Weights of a small transformer language model.
Size: MLP 2048 tanh GELU, 45.7M parameters.
Architecture: LayerNorm before each block, learned positions, biases, tied embeddings.
Training: a variant of Adam for these matrices, 646M tokens, 4931 steps.
Each number is 500 + 50 x the weight over the matrix's rms, rounded and kept within 0 to 999. Layers, rows and columns count from 0. Numbers have three digits each.

# up: layer 6 MLP up, 2048x512, rms 0.0244, rows 1983-1993, columns 384-511
# down: layer 6 MLP down (transposed), 2048x512, rms 0.0206, rows 1983-1992, columns 384-511
up1983:563490515484489475438572545546472469464496452498453483457494516552558471471494521446573523567430518501482515601444367402393582526520502473479468460465514482403524518470478458485581504544524483583440505454524470494531576574573586497471563425427484565473568492459555452461450456562524480586507533524501601423441460469477548574493435547511485579515463517485533580570470432541525530571657
down1983:448473495597416538523519604455534570468569476505391506479471428411564423534486648501560468450573495531401547504438408517672384483430511500357529536496508595514526475534443589506546535475567564478473519515489550459516549541462510518570510507520440507541498508568490487583547563594399516654555439499572517491561423560437518415482580492491522576363437482533521465521523568586448598469547
up1984:529438494578496449526523522545415431488421504502510440462489548525410492468545621439450510519493472377557463514528544485552411512505467549468586508469486489493484494492567504614464492479558464515448542430445496442562468519472463469595470427493562524526473456473521449493460473508456514547524444511532527403435514532487473443482573450387429481516359500559603586448571547497547522590502
down1984:485544462571424463536514475550453464537467529525427557468408449462506484562500475486540514535548556526509435467448500446550473556463518475490507541422516394537452560444436570468507548527536476461549459533490443486521592423519492504465468506584575510519550498547458559460417542535494488497477628563517516469487498525495482499512507472450529502585511428483497568530487491466436503509538
up1985:539525519555567522524464491484489565503370461481464453506470541620492595564574435460547570479477551523594477442570424502535508535570484429422482487458560485495361484506496497501443507600536538517421547537490507459400411457488493417470444451432556523533473515427605566548538516438531511537573580405581491440491599588542512460459426518550507490512463446547597492523532586531497479589528
down1985:497484511540481493522515510492523477552523510515510495488555515489451491463552532543470504548500458488471521491477464499499506440509694504507527527522507507487525538511518528470522468495502485534490541471505463496466507475568481521553527523476515468553512483496517501507487472511502498455486477511486507490455507483521292482528543507508524481511522503528484539464523533494494537469432
up1986:496526535476477514521562543452470509401482471447425517539460529410591574385487548496452474508551526533547504524522453458580553499425471525464521481451538533459539450629373510480523478550521417515482518510514587491531521504462503440507500448469486486511513523518449510537489409459546584505519427474518570433446582523437541497570560534526498489521559463544497502513582496581501453499511
down1986:531490491510517472524453447516559508511521450558600515506533497528429553557513498546501526485409559595535464476449513538487479526574527432493520491514469512562500520350582491578517496479464608499467507504531490500460550496520525585529506574592598561502509508527476539448474538506496555485485499495545440529510485521480468521442385413474475531502435526470591488484511557437522478508514
up1987:514431491565419476551560457458533436485521540505496513510548511531551507513507560492526506496475499469508494491448463487588478496466530439495552466492420466551386543513437554450427400459485633543498531504493520481526466535532466562438510508518474564447441509561523515493555495560527409486522443476475498524468513438566508521480437555453468584492469508472565524504458462505488468533462
down1987:448514497474509490465485539540516505468506488459489490514438589463467573495510544518508410543515462516496521449519534514485476472587434503588549562505503508472489475534452446520499526500490529482555481564473496540495475557525463573491480486499549550538413496507482530579508421504537497483522455468459472497543419549457591495499575500506593488492500480535500418480516503459474483406564
up1988:630493455539451405560563485486517485599570471484477411496477538521485517491482474459472577398499520540514516482445455477489418492448477584472571475511450441491502514491560526473493528576494459424543450455521495502454519467580477534479441484510519492458503464511523473533558470393445531508519524464565461490442475548372518542468547553481538495471453516504492462587520467473520472562536
down1988:462486537537501630490450555413470558455490479502479592421450508454563526496495481527417457464483414578435426481561509535456487454571556423475446496389474550608494460532474525566521561579576503512474459439571501561516581577510526450564480459521534523455475640531512525465539473507556467500445541572450482547475551374561464344526501443468523554342542565500518436532535453467407480475536
up1989:482468496499498485436533481422429510430535461418464492456504530552529548433507489488460505505530493503525488548560506535451521478537480534496522501520414634517488403506543498563518542596549520435521531458493532544513547565501536549451622468523454499513425419420528428499435473485641639525458456469562525627592494550496518458518549547491472641506417446494487544458576467534484580524605
down1989:579580506571510437438507505554467484555385468526590598574499428496529489453432459517536574523464513433490502518466481551495474506513431463550538496532460516571501586587554466462403504550548566544460428419460478496522566455595502430561510535518450444515635390499563499449540498485414519518517513476545439517544371558461537536470588483507496564481480568566448460436529569388516459547430
up1990:482551545543565514544430407428461543470540423397456419592471433526509542581487552460573550532472475469560560496494514515478526495454488454527387552535575500510543509414459454554505524443525516497374493522372558552478502501480530524522550452500465521504482543508483562591514481498477486447451518449478489540501668518517495438550522451465550481421584476491483538525514618517485306572519
down1990:475507523490490500488555567492551467508478540518504507511506530515487463520523441508470489519510501528496514469516530486507509525519610562498548564524482507484527529521494500480490496505474511518506450511484491492472501543513490482532468512505467486533506480491469495426497531480507455476526487464537465474513496513483273534486496523495487516491488482535508520507514473521509520522541
up1991:428539590498429549516529502489552458475595482580533479487518576469487568421492610505517481540514563485444528516425533474452430459568479452533540428554464561430513673492541510517508535560451529494539556515461466382530553510432512558474462549521527577616509568541525509569473501454548494447548509556361503458533497383435540562553458548570448413367389532640428467526516405618368429409456
down1991:534483565502615451553427456500510469536397574482628496451525455490481463500435454500497544536338544483549492568593484549529505534330655421499570488588564443559549466523522468529556464389595606523483556561549605498503470557435465474480593475504512494410556376469435478514467451550514529498520487548584493585484460532433437444423458451533478437558455510484587570536447520468540564537458
up1992:500518440531501582516500525575496458526381500481509449458449472552489520470517610525445466478462469496496617463470516575437434609635467433521560481434425512510536444445556452592543543551467460502492506570522479501500497463490462595494530480521524584512487508467441509538468515610524501473560498458507470419503434517568532489458467488503446449481512514523542514402470493462496490490547
down1992:503472506435509500499531492524455457524492546512481481451456506537467502542529510438595500466514549533533450541481503487496511415466584595498544530530478466409499527494477506478463540449564384463468495462446527541559497515527531416448498531469446501484521456487438516447456539442482522561474441465536465540486530478543438479558512460459536441541510510422498508489496567536540617560523
up1993:539498520510496537487413510500488444521503523472550528516482467446439560449463507540436562497441521472572592545516512507494544564449522492424589479511569482518520517593467513493512510599630481542462514533473538480473559525596478502542496461491491412514473519471457446507426536493503499555493442488461489577486498560588522413451526456501468394492417438513573535439449461551514485619480